Weights of a small transformer language model: 10700 steps.
Each number is 50 + 10 x the weight over the matrix's rms, rounded and kept within 0 to 99. Layers, rows and columns count from 0.

# up: layer 4 MLP up, 1024x576, rms 0.0289, rows 860-870, columns 96-191
# down: layer 4 MLP down (transposed), 1024x576, rms 0.0224, rows 860-870, columns 96-191
# gate: layer 4 MLP gate, 1024x576, rms 0.0268, rows 861-871, columns 96-191
up860:60 60 53 45 59 46 41 61 52 41 50 58 49 37 45 38 53 59 66 40 48 49 38 54 48 38 71 59 47 46 62 51 38 44 42 56 47 47 40 49 54 49 41 39 43 56 40 36 47 50 60 43 54 63 57 51 41 40 54 40 58 47 58 51 41 53 52 32 58 60 52 59 56 43 44 42 51 37 57 37 41 61 47 53 39 44 57 55 67 40 44 51 46 52 56 54
down860:42 41 48 51 45 74 56 59 53 53 41 57 56 45 48 60 61 34 58 38 58 55 73 41 55 72 23 49 45 48 59 46 49 44 48 45 47 51 33 33 45 46 48 53 46 45 29 54 71 54 53 54 37 46 55 56 38 40 49 60 54 53 40 49 52 51 44 57 55 50 67 44 59 46 52 45 55 53 47 45 63 48 31 42 47 49 54 63 39 65 44 49 50 55 49 49
gate861:40 38 42 49 44 33 42 60 47 69 42 35 46 52 50 48 35 38 38 41 68 47 73 63 59 31 45 52 56 38 60 43 30 31 45 54 32 47 77 38 53 66 59 47 52 33 63 25 40 70 58 54 57 53 52 54 59 52 48 64 37 55 49 33 60 69 39 43 46 29 57 58 55 50 69 50 44 50 64 40 33 57 41 47 62 58 63 28 68 30 44 50 31 42 44 51
up861:62 40 36 61 46 47 51 43 41 64 51 58 53 58 52 58 59 65 61 44 39 58 54 59 47 60 47 38 50 38 61 50 44 52 46 43 54 42 47 56 62 34 54 42 48 49 55 38 45 52 59 55 52 49 35 46 36 43 60 57 60 49 52 42 48 70 50 52 71 56 34 45 43 51 52 57 33 49 34 56 53 58 40 33 40 66 44 54 48 53 46 44 47 44 36 27
down861:58 51 65 49 53 40 39 65 67 37 43 52 50 50 42 50 53 37 41 53 64 54 40 49 57 46 59 59 55 53 55 39 58 40 43 44 56 66 62 42 45 50 50 66 45 59 36 54 51 62 49 60 47 27 56 37 43 54 36 50 50 57 46 61 66 61 51 64 43 57 67 54 48 28 51 51 62 49 70 49 42 40 48 54 48 27 46 51 60 51 45 60 64 64 57 42
gate862:50 66 54 59 66 33 51 59 50 35 61 49 50 46 53 53 58 55 50 41 28 51 53 60 33 58 55 50 61 49 59 60 48 55 43 49 53 54 54 34 68 41 49 63 53 63 48 50 74 61 38 48 43 41 62 74 39 68 31 41 48 42 56 60 45 38 52 46 59 49 47 36 70 51 41 64 54 66 55 57 36 48 57 49 48 70 31 68 41 51 67 43 51 33 58 66
up862:49 47 36 50 43 41 37 49 41 58 70 41 52 51 67 70 55 49 37 39 52 41 58 56 40 71 63 60 50 53 40 61 44 54 61 63 52 45 36 52 51 57 51 58 34 46 44 35 81 36 66 53 40 29 59 63 25 35 67 42 47 42 60 65 21 42 60 42 34 88 37 52 61 46 19 55 55 58 33 59 61 56 68 48 35 49 37 48 63 69 74 48 40 37 52 52
down862:33 55 45 44 39 39 50 37 52 58 70 44 31 35 33 41 33 30 30 47 42 48 49 42 65 58 37 59 41 48 64 40 59 59 40 48 64 47 65 35 42 42 38 43 53 70 31 56 47 38 40 25 54 64 44 39 42 58 47 57 75 48 49 53 58 60 65 62 33 74 48 46 50 46 39 57 59 57 40 53 54 42 58 52 63 53 47 41 63 49 44 36 37 57 35 30
gate863:61 50 61 52 60 54 66 62 47 50 69 53 36 55 59 43 56 60 60 47 58 47 43 66 58 68 72 61 54 58 42 53 43 65 66 49 33 53 62 51 56 54 59 65 50 47 39 46 39 48 33 44 44 59 41 61 67 44 21 54 50 53 47 43 50 52 62 42 45 49 47 51 47 60 63 64 32 36 35 73 68 49 46 59 67 49 42 28 60 51 40 49 45 54 57 36
up863:30 42 40 37 57 49 40 47 66 43 61 49 54 53 35 59 47 47 62 50 53 44 45 51 41 40 46 61 27 34 50 64 65 58 44 48 50 53 58 37 50 53 49 38 45 42 33 49 63 56 36 60 62 48 62 30 50 55 49 40 51 44 45 54 48 39 33 51 54 48 37 38 73 52 54 65 53 43 49 40 51 69 51 59 52 41 38 79 62 60 57 55 45 59 36 47
down863:67 54 68 56 50 41 52 64 64 57 54 57 46 55 65 32 62 62 47 57 65 52 39 72 53 45 61 56 62 63 39 59 49 63 57 57 53 43 46 58 52 48 61 63 63 42 50 65 34 50 57 46 49 44 44 69 36 64 48 50 69 54 45 31 50 49 69 37 42 34 50 50 62 44 52 58 33 43 52 56 39 41 55 55 60 51 64 39 49 53 36 59 53 50 54 41
gate864:55 44 48 59 35 54 50 51 47 49 51 50 49 68 37 47 43 50 41 39 43 42 40 57 51 62 54 56 52 28 16 71 39 78 56 58 43 34 50 63 56 38 37 52 37 45 34 44 58 57 48 51 45 48 52 53 65 44 51 15 80 40 49 69 19 46 51 43 65 58 41 48 43 57 30 81 35 52 39 59 43 67 61 42 60 60 40 57 63 51 61 48 35 59 57 44
up864:41 65 49 52 48 51 60 49 70 62 45 56 43 53 53 62 63 50 39 52 51 50 29 58 58 73 50 40 41 69 38 46 67 57 49 52 47 61 62 55 54 39 64 42 58 54 55 69 57 50 47 43 38 38 44 51 44 51 67 62 48 33 33 67 49 60 73 54 49 62 56 32 56 52 58 49 47 45 51 71 50 66 31 48 42 37 33 48 36 50 54 45 53 58 63 30
down864:53 32 46 49 54 50 56 51 35 38 44 51 41 38 36 57 62 45 69 50 47 37 65 54 35 25 35 63 73 49 53 37 39 49 50 53 75 62 56 47 49 48 30 62 49 36 46 29 49 44 39 39 45 52 53 50 52 33 51 31 63 45 61 54 42 60 49 51 50 45 38 40 45 46 50 44 40 56 61 39 50 49 45 79 42 46 41 56 65 48 58 41 61 37 54 47
gate865:53 46 43 61 52 32 35 39 40 54 53 44 40 38 65 49 57 52 40 64 36 49 46 31 44 48 42 45 53 43 46 56 30 64 50 57 47 46 61 43 67 53 63 46 42 50 52 52 43 46 44 45 50 67 55 59 56 61 28 41 73 45 50 63 47 63 50 50 52 28 60 55 39 58 65 49 37 25 57 51 54 55 46 58 50 65 53 47 51 45 76 49 43 66 50 65
up865:42 56 62 42 67 48 39 67 68 69 50 56 62 63 31 56 53 36 54 38 54 62 55 45 57 52 45 59 36 35 58 50 55 57 66 50 69 45 34 57 59 54 43 56 51 35 30 66 55 53 51 61 57 37 45 66 58 47 42 49 48 53 31 34 55 51 50 60 71 70 46 53 58 37 36 73 53 64 56 57 29 67 47 49 62 31 40 67 51 54 35 53 49 34 47 49
down865:42 58 49 51 61 45 65 52 46 66 53 53 43 58 53 34 48 54 49 64 39 60 51 35 42 51 31 79 51 42 57 55 43 57 58 55 75 39 60 53 57 57 46 51 60 39 52 50 40 58 48 40 48 70 56 35 46 65 27 38 62 60 51 62 50 56 56 45 72 25 49 60 40 59 40 46 34 67 63 47 44 55 46 59 51 58 41 39 51 36 63 54 39 42 63 54
gate866:52 41 64 48 64 45 54 57 52 47 56 47 34 56 57 60 50 43 64 44 48 61 51 37 55 41 46 51 45 39 49 47 47 38 47 29 43 46 54 42 37 56 42 30 65 68 60 48 54 61 60 52 55 53 38 57 40 40 45 32 50 50 57 48 53 57 52 50 42 58 38 51 56 36 34 57 63 60 44 41 40 54 56 50 81 46 53 61 41 55 48 51 60 47 31 58
up866:44 52 52 52 56 43 54 54 49 45 67 54 58 46 53 57 28 47 51 37 60 50 44 66 44 50 54 47 53 45 41 50 35 58 59 42 60 56 34 52 57 59 55 53 44 52 37 53 46 36 54 52 64 55 38 53 60 50 56 50 48 42 43 50 39 60 49 46 44 58 50 73 44 54 36 54 45 54 54 55 44 46 42 49 60 50 48 29 34 47 67 48 37 52 46 50
down866:36 56 55 40 48 43 47 51 51 48 42 51 46 57 56 61 59 65 46 79 33 58 52 39 53 56 47 55 57 48 52 57 62 35 57 54 26 39 53 42 41 57 47 29 61 55 57 42 47 64 59 44 44 48 58 45 40 47 35 49 50 63 59 58 67 45 42 58 58 42 46 30 47 50 50 52 56 47 52 42 47 50 48 53 52 57 69 71 60 65 40 48 59 54 45 45
gate867:41 49 43 49 58 52 49 58 60 54 52 39 61 66 38 63 48 51 62 51 53 52 52 28 54 48 55 46 53 46 55 64 42 43 46 63 50 44 32 37 62 57 54 49 23 44 73 54 61 47 45 46 60 51 54 57 67 67 35 70 53 49 48 45 55 74 44 47 41 65 56 70 39 65 59 46 70 35 70 48 48 37 52 64 68 48 57 37 66 33 46 53 54 57 46 46
up867:40 67 66 46 39 54 60 47 41 52 41 45 56 65 62 52 48 46 44 69 48 64 60 61 40 68 47 54 55 49 48 59 49 44 62 42 48 32 21 30 57 39 33 59 36 51 65 53 49 47 45 63 46 46 58 52 46 49 54 50 53 53 40 68 44 50 51 43 40 39 44 67 44 54 31 58 69 44 48 54 51 67 46 46 65 43 48 81 53 52 46 48 44 48 55 58
down867:51 45 42 43 55 45 66 49 50 38 42 37 57 40 36 58 53 50 52 36 68 47 55 40 51 52 45 51 60 51 44 29 58 40 41 49 73 44 47 51 26 44 50 51 71 42 50 51 53 31 52 44 66 67 43 55 43 45 63 48 49 53 70 53 45 57 33 54 55 59 56 35 43 56 38 37 44 62 48 49 50 40 62 53 42 59 52 36 63 40 56 45 51 29 44 53
gate868:57 61 36 43 39 56 45 44 46 51 35 30 41 38 61 49 44 54 47 51 42 57 45 37 62 47 24 28 41 41 54 54 49 53 68 44 54 75 44 39 58 47 59 52 72 50 41 56 40 39 66 61 36 66 51 54 39 54 53 40 44 54 49 54 59 39 49 47 38 58 49 68 52 62 37 53 37 34 61 32 49 57 38 62 45 54 44 43 61 56 38 56 39 49 58 65
up868:41 46 41 42 52 34 38 41 50 43 46 46 41 60 60 53 64 50 56 43 63 46 56 43 55 41 52 49 37 51 46 50 59 52 36 42 58 41 49 44 50 42 53 55 60 57 50 43 44 39 51 56 66 54 53 28 47 45 48 40 41 50 65 50 56 49 54 45 55 53 53 39 56 34 44 41 53 58 36 45 65 40 51 50 32 28 51 46 41 51 34 43 67 54 53 45
down868:49 41 56 48 54 55 53 64 32 64 62 56 51 54 41 54 43 50 54 44 42 59 71 52 36 48 60 67 52 65 69 49 45 59 58 61 37 51 55 43 54 56 47 39 41 42 63 47 68 54 46 43 41 42 56 63 46 49 56 51 60 32 45 54 32 52 55 50 60 41 38 49 41 72 64 48 50 52 62 56 40 47 57 36 45 66 45 48 50 42 59 46 47 59 42 47
gate869:49 36 49 52 50 65 51 37 60 58 42 54 40 52 52 54 48 39 58 36 61 55 38 55 46 46 42 58 51 48 46 47 57 43 54 62 64 53 46 52 56 38 50 48 49 46 58 59 47 57 50 55 40 47 38 54 52 44 60 43 35 44 68 59 44 56 67 43 33 37 36 45 47 42 44 61 42 49 52 37 60 60 51 46 49 47 51 50 54 52 40 50 41 58 69 54
up869:59 50 44 51 50 61 38 45 48 47 59 42 45 49 47 63 43 34 49 51 63 49 52 50 60 65 56 42 47 51 37 44 54 57 61 48 47 56 53 49 63 69 53 53 49 43 45 51 66 53 46 44 72 46 62 47 46 39 39 42 46 61 55 50 50 62 59 59 58 37 47 64 60 61 53 45 57 40 56 60 54 46 48 40 60 30 58 42 44 40 35 43 55 43 38 50
down869:45 53 63 54 50 36 50 47 66 56 38 51 48 54 50 42 49 67 44 41 42 58 45 65 33 45 35 49 48 44 59 52 41 50 44 47 58 35 48 57 35 42 52 48 51 63 56 44 38 39 72 55 34 57 49 61 45 57 53 47 53 37 47 45 56 38 39 38 42 63 51 45 36 41 57 59 49 52 39 47 50 61 57 53 35 64 48 43 64 65 64 45 49 53 50 36
gate870:36 57 36 30 52 57 52 52 39 50 58 56 50 64 47 57 46 51 41 46 48 57 42 49 52 54 58 60 27 51 40 39 47 57 73 49 34 53 35 48 55 54 34 51 48 48 30 61 68 35 45 54 73 43 28 44 54 57 43 47 63 53 36 49 51 28 49 38 40 49 51 37 41 59 70 58 41 62 53 70 57 46 37 56 49 56 61 52 57 32 77 45 42 46 45 53
up870:35 63 52 58 55 51 41 48 43 57 46 47 55 71 51 52 55 47 64 53 43 60 52 30 46 19 46 37 76 29 47 51 44 61 41 64 66 56 46 42 54 49 43 57 59 44 76 45 49 43 48 62 41 47 49 55 59 46 51 59 64 59 66 59 48 48 39 53 67 46 56 39 55 47 54 53 63 41 47 64 24 56 36 44 50 36 55 48 29 45 55 67 57 33 73 67
down870:58 47 40 36 64 46 41 45 58 52 35 35 23 45 43 61 52 50 48 52 52 58 56 59 54 67 51 57 48 59 43 42 42 54 61 43 42 37 69 58 56 31 48 47 52 73 45 32 59 54 57 54 62 49 46 37 47 50 49 53 51 40 25 40 46 50 61 38 54 62 43 47 49 46 34 58 52 49 55 63 47 50 50 57 59 55 46 59 47 45 47 25 58 42 36 42
gate871:43 43 51 53 57 47 37 51 44 43 69 57 54 61 44 79 51 49 59 49 56 43 60 65 50 56 51 54 62 55 46 59 42 51 43 43 37 54 60 49 65 23 50 51 70 47 54 52 52 60 50 56 57 57 65 48 51 43 31 46 48 53 44 67 46 45 44 51 55 52 50 45 49 52 44 65 47 56 39 73 42 55 46 47 52 49 60 65 58 58 39 44 51 54 31 43